{"num_hidden_layers": 12, "hidden_size": 96, "num_attention_heads": 3, "num_key_value_heads": 3, "head_dim": 32, "intermediate_size": 384, "vocab_size": 8192, "hidden_act": "tanh_gelu", "norm": "layernorm", "norm_place": "pre", "norm_eps": 1e-06, "positions": "learned", "qk_norm": false, "attn_scale": 0.177, "bias": "all", "tie_word_embeddings": true, "parallel_block": true, "init": "normal", "init_std_qkv": 0.051, "init_std_o": 0.0104, "init_std_up": 0.051, "init_std_down": 0.0104, "optimizer": "soap_variant", "learning_rate": 0.00619, "beta1": 0.95, "beta2": 0.98, "weight_decay": 0.1, "lr_head": 0.00773, "max_grad_norm": 1.0, "warmup_steps": 200, "schedule": "wsd", "decay_fraction": 1.0, "decay_shape": "linear", "final_lr_fraction": 0.1, "batch_tokens": [16384, 32768, 65536, 131072], "max_seq_len": 512, "doc_mask": true, "z_loss": 1e-05, "train_tokens": 127900000, "max_steps": 2307, "dataset": "wikipedia_en"}
Each number is 128 + 24 x the weight over the matrix's rms, rounded and kept within 0 to 255. Layers, rows and columns count from 0. Numbers have three digits each.

# layer 3 MLP down (transposed), 384x96, rms 0.173, rows 335-349, columns 0-95
136145127127145143135092152083166126129148161126101127146111107154140128126147145118123160121134118165133157155113096142120106138136119150128118118126097106117156127147064131130108133158176126121124152135138104135105105128118121138117116094108115142143099131111126123121099097117106091199
127111090129095163110124111145130163114084146149117158082106147129074091147148085102126102160095118089189107120137116123162129146083141080116135159147109173125106130142165182146123124127132098149146106118120158125099181163113140120111120102134108111131072066171161096139178154130106102151
080116077142120121113123096120122096128135122120148100114123137121118119118113092115097097110141092133102137119120156137123085136128120156128087106076096084147112119126123138134146119109068088092116110100112110134138113110106124123153151111106160153144123108139099136146134106121119073122
153124161117120125108143122148132139134146149114147116116137128132111104123071126162110139101140121116113077105114157088098116081113129149125152103126101122148172185102162138143136129134151139165151140113181116126120110165124107148131139128110125128151143190136145085112120117084083137123
122127094151145140139170119149129072129139139148135119126135110146096151161125084128115139105160128144112129131106099142105067135171071139124117129107090132139099142103147125105142117140147144091108147126167121120101130125139138144135106129152135137105100142119175115136125116124132145108
154156103137119173158133097119137114123134150139122113145142129108122108109156112135098128133139140093178098131111123145140126135152119128142153136170114114121146125148135198165107108117144151139152143093126135148101127159135127125105133141101106134146110169120122132145136170120171149158
131113090156138106094159125102127113143121128099127124128143156101090135162128086150102153109132143159154157112167129115142146134110116110162098091174141153148156164101158162149109112101135125101109126119144102115095114096112144118161111126112106137119148154109152135121137115127083116090
140135119159085156102141102142131146119133107141124145114204119060150140117123064140152145123122124126118134093125113123096084098150156099130139143091167160133102126108139173111115157148162132117148132136155135156138105152103108090174145118115155164117079127152138109163114150127113154120
127161158126152115156125122129147154068125112125151169138109170108164138148106154107124111098119117112143128114114154114119101148114127126186144145126143142131132152110142105102111122124122159119121102132121124090156141116128127146144086125115127100139144089122142096095131111100146147139
143126109098149110128102104141123136126133135165097148111121116104097081140105124096112116068152164083157107117156112108176089100169113124124149129112097127121097096102163135157150107153132125120170152154133144154169116165097110160132109135128131159129142150090136133122171096157117125103
124122135089128120107096158138146155121113145108108090110124094100141117120139136141118094112149106095132127121148156087148065107068055132116161135102143126114184086142143132097182168135179150138105144118147120102137113121125171211110116126107179077108135096100141095112148128112113060118
141093132161141121124098098122134137116137119145154154098103128128133115135113118140105107131142125092101118094119129111108113112117114146151101126128133122138160147127067129132086137141160121145139107112142132136126115136114117124106112122131135128110139095130128102130135155139138091141
144139146144094120100118167126149128152133127134115104180135156114128122147139133153106136125096139103125120134091137179138111085126122123157164120108132150152086153108136140157150171124137134105165118106149115097181137093120149159157162122140090163087121129143143116141136140157112128166
127078100134127124154147095093128102129108119089117176116106137145120128147135116126133152153106141126097102164155172133125155127130092132123129150121182117113125115111119121155127139162054124078106151148107133149128106092090125125140107095151123180138092148114115108101138141144114134129
120139138140100100137123107076125121114107101131110124122146133070188158135134116121106139127107174103101120159129149070125116128102122114163162137119140167112165115071129128114119127120114150147144134115136128111145091094125105098155115130114129142141151141108136137128114095116130114119
# layer 3 MLP up, 384x96, rms 0.208, rows 336-349, columns 0-95
147128130135126146157077110100164115131114197142122147135165115112171102126135089103125132122119138170093095105127117106139114124153143114134171140113124114156162114142122127127102117112146134181134140129124147119135159112119138124158076126134116088152084098153116120063142106145155135136
172145198109131141145116128118118136141111105126137151134134113138145135142127107134156151127112143107110142128126072116102149095124152118057117137210154184119138127096120108121087143111163155141096134150138140138121083143159114113071089127113095091109139101098114126083123129148174119085
131115160100166119101122099184120182145167116158089105129111114135122166143096127131152124128071096137126143065116128131110111137103117120138103134126115113135109112128126117153140117103121114156118138150154106108103159116122151128145099117131088157174121135135150106106141146160134125159
149081166144138134097082137091111126114138113129175154127094131137134131114159137154179123140126120128148127164122152097121136083135174183150137115120144122083161136141143117098118152116137152132133118119109091153143121163106105082131122134163134174118143136129142099119149142108090113133
137123170113137100092150167143125133117151118135123155111114119142117124109118124106133119148147126154137122140128152136099109096154188099090099123106136131117138110112167142101097130146076097128088109157115115110109111149174142116129112135144113116122123121102118114116089133113106142158
114113155129127131141089114153159159118111129117118154141115126118140133089107152095140136132145130108102144151150148119180132132114142130106146138120118125104136109141110138104154108132130146123132154129103206131145095106074091135131129156117153109132128102138104151121137152128145130154
139126143146116131103128133161104142133127121162121113113110141110115160146105084108112150141139122116131160182135131125090125116107117098153125069122151122114135095139118146146157110128112133113153139132122144146116125104174136137127123152135132122110127182124093151103096154122115126118
093111111148129125141119142092149142104116132172114116161132150110128144134129150132120129121139116131168117147157119108144139137146109089112133131113133128131097157125135135106126124135099114131130112103107136125141109138124125117146120133104102115167151130139135094100136132124146084098
175108139210107139157115130121125154136087137098142174136103200133154113101212116060161077128129179160071129110111073100118105173129087157145182129114112124151145118160145139144088110110144141142129120144098155108098111096120138144133105176130106118148103126157134111116148110152098125172
116115161107106141130063145162119111147132104110101152085088137116153153130101131136126103128126146086146131141111105120140119088114112180124129132123150147112154106139104146139127151139146162129072176120100115095117170126153149148145113116127148127149097098111134135098148146147109124110
115132137128113123141128119127113110119128122133147119116110140113115125134092134138148130112120142134147141106120153129142131110103142135130149132113123132135132117132154145128097113137144146112123133137136111112136129112135116130125133101128126135137121134129133159127129111139136134131
094138155098161088104083159157118134134124092102133152090123122114139140160103162108158124162108132180196183132135111106099143121095100108142136119147135151101161109124131130130130118087126109141128177133131102139172116093139097111130128142121156122133123162122141154109138129092158180114
134109142142142140145118131105127127131129128120149145100127117115113120092140100147107139135162119092150121119145096126161138119124105135126124139112152128143134150117122104126122128133135139127095134084125122132124145129161111119128123114142156138151125148137130122115157135094123148113
130132114149123153137136116178133066138135118116121169117150124131110139141175122108133131139135178147091116121120156140101131116105134177119148103113132112158151147167102089144124137127119135134125096161109145129131139145097090108115132148144133131140123072144130117116118102122119127178